From a checkpoint of a small transformer trained on Wikipedia: 18.8M parameters, a variant of SOAP for these matrices.
Each number is 128 + 24 x the weight over its row's rms, rounded and kept within 0 to 255. Layers, rows and columns count from 0. Numbers have three digits each. The size before them is the row's rms in percent of the matrix's.

# layer 5 MLP down, 320x832, rms 0.137, rows 0-319, columns 704-735
101:139193140099105086150147154136146137152158094135133095093136134156139091136180142106109096078101
097:140077136142129123136123109128118107149128192129125135152130131129146104139125135103147128183116
101:121161098131078167061166140117121133165163119066093086140112105094126142106101068119171136114120
102:168132130111086111121136119145152120133121122118131100100148146127130101117179109108094111122150
104:118170131113125121147142102120153116116131124113113153139165164119115134138135117183144104088158
105:203139126164123169142159102173135110106125151162165107172135146156145182110124145168153140160117
097:107113122155128145154066136095159127088113128108134111115137148122124134134092090083151131121125
102:095140142152092109143085109177176136111135103144108153204157104126122110128117136086092170111157
102:146101152126094142122102131106142148123145150086049144118120125183139166123143131177137108076125
102:106157134075155123117131135145139096173099105151140147164078114139171183142100128151118133162118
095:068096186109109150085109123125086146127164131109138168125141099122125110131147123118103147098125
102:105129098096132154107139145157139151139139158155144147128129138126114115130107067133145149125085
099:085114127157114088115099132141127156127180137079131136152134121113130115146114116130184133122149
095:074123125155151142114088153123124131191104138139116122109102105096146140116120111113105148133116
104:163103131114150172120171112112109094086115175135111085122131113146091065138120129070135125131142
094:131133128143139093140121130099147083130198116143137076141142113105119135143153128110179140133146
096:083151119176141129109154151135099107116118131117146106094061128165100165147145142111141150119113
092:113122109148121110132121065160146131078089138157136098162134168130153090111090115111130089081093
099:082126136165121122100177089114115105116132167106141163142136144125098151120129085076138122180090
097:117121105143137141140136149123146123115178145135169132118123131139125097147109123136132140089114
104:114127102111105141125121140140138170103170132132130129070145118103133171114162211165105087109115
097:137180129136104163119113145169128146082106121119137139146121109136150099115111103150096141121101
103:124158147117127140123139141106111141149130057137123133111167110146089109110122121149110174129141
098:131117086132100158115091171145135137148128099135137120124079119199112159118138118118138124131132
099:137122078162145139126107150134155149135150141118117158172142131125114138131124119132145134131134
098:104137127142115125185118141091118117141108146130160058112150138111110146128129124114159110143111
100:115107142110139143140146124143135105104136120107138146117071129145146102149125139111126135139111
098:131078164136129142126135118081142144139131125107123135126126118149107167127149099113099144099130
103:125082121155120127146175154110169151104152088129128148138150146096133120135146118136124157170094
095:092151099148143137096072098093132099122138175132091185122152115160119135124106106122151152115146
112:114156126127141132078123114146114142118161144095101133110108111116145125119155133124122086121095
098:142155144126119129111083159119130108108132093121149090135134150077154131127154147190144153097126
097:087110127128155131153134130148124159135097147106151187071102160080160174124160137148165099145074
097:109139157075116111102132144155101158112108121140171143153119126146149134139107117131136092068106
102:103097128138113098091105086146112106110144177125163126097110094074173153143126115137177149120164
098:132132137132109083159096094207142115086074104131142110135119110110170120135143121115157122127176
104:171122132151164159117149138117161153101135119138128138145121166181137099124090154103084115103220
098:136105137124098143066118117156091141138100150120180166140132081144132120114160140147154163125124
101:177103110102164164165171112104128120148120086107110073113160125160129148121151147120135119116143
101:163114146129152098132150131191110095124093128149119172086136090131115108114135177163162147102100
101:113084111099130121178104110110106145103159123099136169114106130147112105131125103130135140107139
101:111129127146129150147087116146161125195123165163107092105147119123131112129108138111147077163173
104:156080072146157127175161129154134092145153128113115129147100149135150123137124114130110119139121
098:163149141156147106185136133171130125152127114163125158113108138148114158112075193088141134097097
102:149084131174159172097109120127122142065086164107152151125141134158167142136071076117140155112125
101:128145143120091107127152142101117106086117083163153190141093143123050091110133127130144113148141
137:113131156102130163142103073123107127141096156137065144093091130103040074130107126174126149118141
100:132092118159123162123115139086113167113107098131149088132117104137105167123139134120060173154118
096:156109141150097102119066154096103080092152132130133070150119123171174107124148150096132166144095
101:116143125147068166125139130126152095170148119133113086167112137116099144114136121146133142107145
095:106155150144098116098156118144119135131138134131159102128054098159108084105126121177159118129132
103:166144140114171150143133179146099106111130141099121056146116110138088123125098139089148129130100
107:104113160168109134137136110079153106151129167099142168144116186134143140152112139138150122071099
099:144131138141143115143132098079115117123119117146155111139110076157104120140156095099128125147108
102:121105130127122107148081146122118109129083194139159115104101148150155159134117110147109155135110
102:124134110150109162130151114174120132142146120122127106131102137143113132139098099158116103112108
099:093147095132123164152135151125099129069170138147131179186158139143163135152104070151084171135130
104:104104133135088137124120103126144133164095160127121124125122114096108161124107097106116090107131
098:098149167074099108111148130105110130127114112176116123141160158090147118120124130150145167139130
101:125105103128141122174158064112126134113099115108164108110134091134104154137109121118118128130154
099:122136132093090114172163142137133092101156129138140121105135151133175130139140137140116147068123
097:104108168099127104113172105101111120145112137139121130097140059096122124121133173133125126140124
102:130117149105152112164114117155117202115127152140100179125139132119128127116108141116131134108133
097:122126106148138113137104199126147125110136124106186098167098131115148139122098168083155158158096
102:083129130123080107159122108123119057124103121128118112158123140091190153116099109122087112155134
100:123141136147134141079114130076113140130124143105137086133106107144146148115103111086117118096101
102:134113126132117123087090165142107153136106149146139112137086157136094094122076124143111099147086
098:167141103102117120141098163122158131129129198123116149129119116158086132130127170108122149077116
096:170116124161118137116127112106169086172103133128137132114121104087077130110165131157123114086093
096:117154155117161161151132095140095141140139105142159112096136087126117092123142157137070128123150
102:112108144171120093178118136116133103085132126140136149105147120131114130122155091111121136133086
098:146133126139165131123132141169181156109176153106160127112139194102151136137133129203124136142171
100:068119123115157137144130157174123107121097107170144110134101183177120142130146172118098159159129
101:137131143120142120143119104157146140144123097165129125156153139161119103136102144137150121108146
094:141159123177134050115091103165126151120142123140131104124087098106176105129156125143124171146154
095:185132124134121128141118181130097155135108133132095068094139136177140110119152154146109104158125
095:143136120113122140109130113133100082129139110104121112093115087091104136128172113142137164149133
100:125112139177115112160120143150094158124129173134142137115132138106111125132119162139103104132138
096:112102143167121101125120158142106127135124079123090130096146120136118129120091169108162131136119
104:139132085158154127098150103171105149123115133148142127167139120130152139157128116141144151139055
099:078159119123127094141161114098098156122136133113145127151123129154149170108116106096157162115156
098:145080158133177129108140144152157142169130137190118124120116161099123122140169153156101174130095
091:130077082108110123150128134138135136076167094114122129146111100123138112118154146172122136148081
102:135092142115137139124122103127121170163092130100151161136132141135092164127133108149111148165134
098:134122100111117101140120142140113175149154148171114111174105161125144121131106200103099097135115
104:078130120102135100103180148138121126119113109146072130115131135094130100140108157151139153160149
104:133093116149155100108125122130113135126129127119129113111110144127151119160116159113155149184138
095:096126178119125136179094127140125157110118146089103109123099175153178118087132131140167095129138
095:125143186159103144115157151128120128120127138119154182099113132139149159137126129129148118123050
095:111136160145146119118127087170138140121123154151121095151110083119123118122164102153102145103124
103:151150139157107153146118104148187128156097129140072147143091129173093134130138157111091173121118
097:139165125087137136174143108104142186125120132133140138149110135121141123128107137105132190126135
097:124166149147101141120112101131186157086118099105114147135164137123172081113149166073120133126149
099:157142139150101118151137115116141112128171125137132095142108115112131119120149147157095138141141
101:128123140113142143100156114147164099109121139161137120141097165119094170149144138145132119131108
099:134145107116116109081103102113137160126147154165092120166105100144138131109105123155137127137105
101:122152135122140121145073138161166113086101122112096105111153172127119086130142137148084150157146
100:164130112088119133148160114172104191092136142112111145118113091152129150166127140149134088070134
106:153123130185143150141123105145119129153140169160100086117155124126108160136128141165123166148129
101:136107121151127084110126157131109102139140118159135096108154153134084105132131111119146142142112
088:089139132135096107145181140161123121122138119129109140103121131121092139125131105185139073139140
101:139126135121114126168143102135123093138166098077121116167117161113114145128131152151090126113083
104:144130135164124141172112131166126175158132172095151111149120167120096139126146085093113117134120
100:092137151134106087112131125149134113122118132135108114112136134124156139120165147121137108138093
101:134127155141116072132064068112130118121150160152140138155116118101103134110098148143158190124132
099:164098134092080194124096119177094153150142124122143121164103134112119096139145156133137095152113
102:116107138148124133134124120137147100139163154136140129109134168134108165124168129093148131123099
106:096140140092189176106145143121118114107141115156134113151100094104110123127119121171140118129125
099:137153135085103123155088113144181113114150152122092106143111146120122124137116086146172105115137
102:099144112125137134139128151098135143103107088115129110122137143151104142152127156128132084096125
094:150121143141112141066151116164101121131114133155120155103124133110152166131124120137105129107143
098:080124155132141118205162066138109129154083152104142168123091116107116126139138114135127173129148
102:089112122149094143135159147114139119138157133124145106150091103089152135137077128108132102118122
099:133125101133186194110146150157126084130134148111178117189142156155125126125101144105134169134133
104:095118104098143094110072154133138065131142110114175149123126112117121128129136100142105109123116
098:138116117111122113136118161120160148092100101114110134107119107116145150119112147129106129113136
096:120115164145157111139151122083103094105120173171093143082120084103109136130109092127112091155171
095:156135120141146154136119108076172141105094091131155159149122111139133125123118135085116115154144
105:129090153077135159144141137099146144086156170083099108106088093110148120123150137158146130182119
100:114151146143109115154136173105096109122153132072137129173149122112113134106157140154139088143134
101:142114153152129095127049143152165103146148127147127147112136096103118112165125127155123116119146
098:109165135116128090109162110146163088114132151097148133102129091135128132140126159164120191102126
106:109097106134120136116151131100132085130091127147113096138112138130134130137108135142161122123103
103:138149136157093120138157145107143078119151124125115131141161099110106128135155117136146120102147
101:125090142107181195148165153154126142128152105126152105154093110169153164113148132119139157098082
105:101120160150104105118089087132158118132086100104098143068128120147100074127092152094140113132106
102:156102164093129133160085163142159121111165099159088139082125124113164134109128112146126174155119
095:113122086116138141162134125098151110111092096180119159180157095177159122121200147144118127120111
100:111119127099114105147109164115120155120132123142147142106118100117114102144147075198068141128152
100:132085120126144104141133103145131131188107127135126135135096117170104112141148094141094142152049
097:162113127124150102108093097092075153125149136118158097062140147135135171132159081106109120116091
101:120151139110122134131159107148136107109125113118149132153144100094119138128172125134117130164168
105:162158122145128119096184142088182140086152121123150141081139115121107119130097129094132127142145
096:111134138162135131139116081144123107132094147121158137108117151140135149133107112153183150083201
095:158122153140163146124165130191115124194111142115134150136146104128163124125153079106102149143135
094:111143150121120113112126110119084164120104145119117109129131127112141100133101130064079131137139
099:122175140136155169116104176123097164099103139136095156120155161165121142113090163149118120146128
097:149132133139135100151071149150091098128152097145119139156112118140108134115150141149133152128122
096:148126126170153133145102150122144100098134129122109165088163116107078167140120110105163147137093
101:168116122134135122112146159132148143111113164086130132140099157096109148128159135152129132122152
098:134080108171060129089110130158123098102125099144151069156129110105130117131165161190139158155119
107:128131114113162135117151149113111128101121113141148169153172139136158079129101111099096121137158
098:123131162158118140144128096134127108117149118135063156127127146149104124116128100113110104151122
098:118135110123099162129148145117111092120149126108164102137165093086111140126167122104130133171137
094:142109079130116117139186118172129103148126194134139162157160154135132124137109092138140156145130
099:124114142112133158147127147152122096117167142130121113146140176136112146128125117143150133122153
100:089143111135139151145116130172174121122127172113136117131135123100134152113121102138121126142159
096:132146138101148197089073133123165112089173167101148165128162168065116108119128117106084150140096
101:130136130149191077127137139124174120110119116132136122119120105131126114119156099112146111148163
104:136086126119106100136103119174145128175107137157110114130116191126111121137119136152136113141125
098:143091118103134089124134096159113146105148077126093102134146185106155116120112148116099150119177
098:089090142102159148143155135122168098103126130143115130143135098119133089127092130099105128132096
099:142164151118122060149106111139120112100116124140124152116105137103112126115140111119153125106116
104:106123131116123112142150141129132117102150131176105102103109131149118129114095180132152102144153
100:144149105128092140105111146084168099144085125111123149102140092102160123133123111130133130120149
100:109141094110128145131120111100102150136129119146132141097170105107160094124164143134136128165112
100:139152115105113134129150137135164158132090109117186142122146167144177164125134159141099139104177
097:102091141118109126072159132129109157131087162170117131126107170119111135131142106139110088164171
097:133121145139106129155112172134180113107110111106075119116168120123094118131197115158121147137137
107:103135149077099130128120142179146094151132117162112106178049116132124132115114122110095154141114
098:137152125113156164118113109139131104092129169103113139154165141127104112116118172139135132142114
099:114105130110133097080131139101116126097113119154126122115127094119135128137157109121111121134121
104:104140140116119101139141120165099122141095159147107136136127103131105144123110155099127103138109
095:142117129130158100114142118131137095136147099199090131211135174195144133138106110132193139095146
099:127139137093103155160159116165155188153100087100146158136187111133142116144107113156126114112122
098:166156156123111139117149090094109101130125099142110140153110149106151153131139152121126125116111
097:131114148113149146093122105163096130119118141129156124109131122109089136117108151112162136145118
099:149098146156133099079095167133128161108136149143106134124152152043126071118103120125128117113111
092:111126147126105129102108132097123190110114102117175123129181118134149134132192131133149106134134
097:156129143134126098142097128136174118139134143141111142112123095131172081126109135113133136096108
099:154104106109118122150112134144144072132134113090160095116116144123160109134157095152145142158106
090:104104121111115108090104097079160149174162090090093155154112135120146110127101142121137140103134
107:134122152136116153127125161150116150104127161136123136160126129128145141119119085092073179138071
102:118151130113195130159109141126097107110101114138114140086143120165122166130157122104134115141149
100:118109137108115120135127109092139121131116170144133111108131125109054149133142084098141129185139
105:151143134174124171103137110146119117114123090132137053126161138130170143112116115128150133169132
096:177164124146111142147122162116140088084157135132124156135160128146118146133107145127157133131126
099:112138115077083106164114141106146147141131154137135172107108134141133105106158122116123138088123
105:120109126145136110151137130124145162134082147163130161143089169149077137147157129090116167151114
099:159094129100078110090088178136135116152104112093143132125143078088175128135142179183129117183167
098:159140121097130119145109133110122138075147134155119125147116113127109116148171080150116146111138
103:098103122140121125167151098088163081157102120098117122134111157156168100118121122120117109109101
103:139141126146150143096122114138128084147114163145147146142184127179133105118108140084124163177131
100:107143087087123141143129115101135093113143143163160167127156113167130137124095160134063160157143
094:115124131151111166120142090113155136079164122134097118109089094125151118122108112092085146073150
102:155122097131142146166161154125117123164133081123166155100155127157128174130148189104121169098110
094:143156109113120110102148121157127127096131118113104100097117128144123131120091168115136156133108
100:112161095118100152126152099184117152126145144151128082141118110139159128127112129164121127086168
096:100156122123134096144181140120126109117157157122166136105158116089113125160139130138082098141164
100:104112115118122102118118145117087146149142133117144114149116144135106138130193135169112166099164
100:175133144159087100142099125104143131100115121105145154138128172104142169141103129142144117118156
098:150176144182108118091160141104104113136092166130161135114098135121097100120089108113164137134149
104:142202090133134147086113129128137152134151111121129125134125114141134160119121079134138103101136
100:141131116141105152116138154107118124140160132133185123176119181178186127125159051112143108177127
106:168128075115138155101056091123119095102123116096134123120108138109139125119139093136138129116139
097:130150112077110136073116141120119154098132135108119132092111092148117155134099146095164156130137
103:142138101183121137140150094099123163096090122143139091107150105157128117139103118126150079169122
104:094117130131100150161126117143134166114115136114073097082113130120132137122185124099121117086122
098:155134134140139130102149139150137163108118151131161128109129106083117149141151119175144132132186
096:142141138138127105119129072129188099088143153144118149105131129166136113117120121171085114115149
102:098097126122083141135098098117096129162156123087136121132102086153139116131136059140089158092116
093:158158122160126124071116163154144132125126105118099125115154103118111147134138117131134064112118
103:109141137133109099167150176139080115200094158106133164132146126076128111125109133111135119119170
099:135140118110129118163127110152115078145137076154147138113121158072165156118166165116129135184087
095:144134139164128152140129124155144133123158113110129070158179137113130137109116139160112146157113
093:165132134074184155111143119116112120134146144180155151100097132117152101137117149126126136145114
099:155105115160091113144181152098113093168155142107095132141082096119167120147157092119108124123145
094:106127142086111144093135123153157159125114132176132126098098115087118157111158136123159164134125
093:173138125143123156125154128176161146110068142095141141146122149165103173123115096095098120099086
095:128158119146140109108106130092099085164124132132092134159079157141131108126103094161144112141131
096:160146131159129130141150085125131123096101130160169132153132120153091146129075093126100141090179
098:075159121134131154107096075102124116176114151163169099098110099106151128107083130119149184100117
098:125094124134126146121168133138120143126100113122107107172133150156145145119156127157115111132156
099:113123156108149101146128139100111121152131153106156153147161153109124100126136120166132162149134
099:130154121137112166119130132101162164104122128130124156144118128141106133116128097103161068143116
102:106117137098158196160146119110133140098144149151128124123114131148137135116143152154103122083109
098:100102095145159113157133141071129092145108140115110119099134130137134116122151080145076094156102
101:158129104109129131129151158114150132141139113077126080092100135170140117135150116086122128140098
090:065094164063143109099105106121131098123164159163088149143112179147135132121101137133076131152088
094:136140165103127154103114130115116096126128147116114102111116087115172127153163116112113126152126
097:152131154167162150111122130102093121115077130145181167101112168151124146118103161121139095133121
101:107123144134113074155187154131083136154136138112145134137158133137136105128149137111115126122100
095:158139130094121144112099136166133116111152127143142095148127123135148108142137133129115084119124
112:108086120142106125096100121133099147150114095139113080121127138105123101124108122125124147161152
104:115114138134138106073124076167150120113145123139182152145128078145121164144130134151159123115138
093:116146160116127125142148082136145109078135126118130086131124127105158126130169162169107099068133
096:136093132108111154086087143142138142163127096149170121151090169127154156131133074191097121091078
099:124139186126125147119122164077127147096129123088169145119125137128137162126182117092138131156089
099:137141128116115100126067122108158136090125127159157117138194079143074157139148140118139108143150
099:094101092136136117127200135140136141115099132099084125125085124145098141148130096127130146157188
102:152108115147111114139159127128119129114117091134132130149172167072119115130197144132115169148131
101:129162170115150094130189118107119145108126105107146138111129139116118139131186104113153132116151
101:087118118156162129101149113129098070137164112091105064155109141085156150129122160128150116108146
095:151120067131138140147107134136138122071153097187163135141149126110159150132124175135150115107144
095:119162172112154143142104134125131123169119094133153106131147114077105153121114130170128203100133
103:128099108094142138166114082105152105104147096133130139118132108135135107151139089155096113131116
094:133129133135118128140142149129188103152136114143102108153118068099084169127124068124177144175149
100:127137120161103160181128128108083069116116074160124097149163102116140145127102100146140107130115
102:131108142108150170139167151092109137165127140181101158154168103170081120120169164132054123127124
096:184113117157121104086137142098126082172131128138093132112128075095140129116114124166087120097140
096:114133133097125128177138131158138098174093135125148091108150110100083137131119107101182123131125
097:157099105110123132104134090098148132078191185158135178105093160138094112128127103132118122112090
097:089119116152146110107140105128117145150088133111160101180142110143107135119097134118124097089188
099:125130141119151107132183155130125128097127124112159109178125156146162127111073136108135085160138
109:099131128148175137110132128119136093144130135085121084099132085134130113137132145123130120170132
094:128108128094125114096132177128149096101151110156118117127119116152160134117133135093125118141152
098:157109077129140108158148150117131133071173104100124122137172093129160110138142137121133149132154
094:137121145122142133101145138169144122078144147159103107125134110139136175133184143152163116066119
101:096131144136132099118089124128116117116117129144112078110139120101116096121111156117119106086130
104:109100167146117084138134117123132175159098120130101105146162126126134123143099122131143118090130
095:141167173151106123129178128099143097107136136142135099129104145097092111118098142123143105114123
104:110106119140135123138150107092124114066128130153141083110085122195125133134123185124113102100153
101:119190120108134104101112115131154126193117093121132130107145163109094144136137075172124138120153
097:113106130115130129113194142138121162091133160130163083150123107132124142143107130136107164190085
102:186148159151122161099167096110153091091124128099139128151171105171069124125119167110149093123125
107:124139119098118091120157153110124079107162135117083120153138155086143157148155133111168115140135
104:133144163117119129142151122174114120133113142151059120124137172134137155125127144168137146103090
103:169114103129156114132151143106146157146179131085095134156151142139125101125145166106078129109127
130:134124091125150113146108139130124107135146116107137130151150128134116134141183111152116133134149
100:158108148119099099146127123113097110152105117062117149181099082134105122113088120113132123118123
101:107147112117098113091111141114134138136112153096120197114151115082089079122130130122117150161167
092:093121128168158161141066119123112112112148130098102108160116131142130112129124150164112117089104
089:133140088131136114109130124120127140121106157154122151084177101126163099127131094111131120172122
093:117135120106123122136122135086172130122140093115105092109114165120141101124111098094082116112168
106:114119146086157100100128124125178120146146121156137131103104097097119157137126123102172097147082
095:115131114166113105087140142147151113138136154099099167116126114140111144136117049120067145151173
101:155152137162139085148109109152096134121134174107112111133121182124156129134089139085122086153105
174:124133117137121136158128123096127106105127127108132138139102104146103174125155101126170127133124
104:133115147120133099155153157152106077137079142133150147148149096142096159105183103161084158115105
099:129070135164154125134128139101144077123154164098108132094131170142125137126073105164141121103097
099:156125113140135125100098194127149130099182124148120109139127123118142142127144121145129135144132
105:090114108101132157132125119122147154117129152161137097130127178127166160143119147147144131123109
097:124138138135177128114121116083127153072111127129129100116133119100118126127148122130145114163094
100:129146136115144132143108107107144134163141071137145138145096153136105128138152109110097148114153
099:110130129149135099126106146121167116128113077141100131115102146097128162130115100112116118125108
101:133114119077142140143132134144100156134122099139180134088107131177085088115126107186178109075120
099:161115134166117136125126139102140087101163151115148115141096111112131151142135140102148127135152
097:130096130156095130118157085125122087122134123114139143153158147150146144108097158133078156199113
102:124139142130078120125160127124120063115124115141128102104175131110154124116103123137078126112103
093:113149131141121146099132109132109116158122141133101133122159091123133151114142096175105134164117
101:116115145154124077137133145086132177137121139125116058151131167130093122129108120110128133083145
101:114106140079120172143104132132114113098099118141152129099125140132126189127097106109116117123100
101:153125168092141149088150151118125143128164168102097128119199156169127103121091189137102131101135
100:121158110156174141125185134131108145085125123127095111119162130134123145145117154143107118130128
100:143169138100151154145122125131156146090102117119151134126106085114102146140145093096133112118150
095:154146107070123097105135154101127141087107098118138126123098076144163123121088134096120149126128
099:121154157121125132103133123089110119093078141068142133150149102134121122106125104124134125094144
098:136103114141161100110108205164100139130110109090126123100100152135134117128123149150124119168112
091:136134112083096141108150129122144200127127134121147179152095168130140124120091164185107148165133
100:117138123112127106101090112091107157139170150119166170127114097097114133138083134122128122166129
099:137109098110126108113157139150138090089115068143142125147143090128105128133129108172135146162127
098:163131128146100125150136129126119150167088113112108118131133153185107109118141139124128134117134
102:129170124172091141155123165156113096115093130130123132110129123090112108106090138143100131169174
093:168172084147112169139098142158144133126115125141158144147163117160159122133123143172117132129121
097:068148131119124147102075097152163087073116152125178109114149137139153133135140103166150097121098
099:136175098166133109157098124129116120163117167073115107116146103146123128142142150111121114164152
093:121133100115107174144144147064171084103088145073134138146100119152129113137162141156181110147129
097:099136151126136129125112107134147170140113141200112127105117150117115119100137113136094125116145
099:086122122166097168110148072106138126075126124058149135131135143148155155127095109134178140176125
105:156144120178133212121132099131121111134165077149159111104085106109170126120128129156124147161150
108:141136118132104125124094095121139141090151115136157106128131168138107132137110101159139103154110
100:114128157121103137171117129123112135137137145136107114156148149149145147127152121126101130128118
100:168064116158101144148145142114127076131131105079114165116130124151136148165152148117130100148103
097:094120151060142134201091094133128104142131142177148148116129115123113116110158149111134150141129
101:120142145094104137111105123115124053106181131153122152120112094118169140113090126152151137119141
094:124114154104137106137124147156095070145105088116138118142112129119129125124135153162113121144151
106:145104123099115152145136153119136165116125090162100113108179135113118075122121153097135138103147
102:136137137142121079106129162142104160108108137159128070099117108128127147136136120061105135124137
099:113113154087123148143095139171127170099148081116130138107113143168108103129173122128146123085163
104:124162147082150126110107104117159134125120180132157149116115102114120118130069133083129103126121
098:148096101126125126104155189162097067133147099151153116133151165134157141135133153127126134141141
104:106111124133136098126085111105185160153072083151125130134130129086118151142165135090124122114126
099:107161152159105107111128072116101113096112127113155133141106106117115117104116149161138099142162
099:089155150167094162123162179103160099123142103150100121143130121082112138127141108098154131132144
095:130122136174129137124144155135119116133101135128104128159153120158084122146121161122117148151086
100:135095153125103156101131128146120115140113109097131118151107085111094091133119125147131065107099
100:102109126133163138117152092154097115103096138137155121079158108127165071129095159075117164130130
101:148126107088154160114125131111135103111101129141089153100161161100151146132094083106147124127089
099:152150154153183133199153110162083137176122123100146104163182099148164127168129135125151114120093
099:101160139135073127140174213107110145125113194152158116120093125149138111116138110155113120110164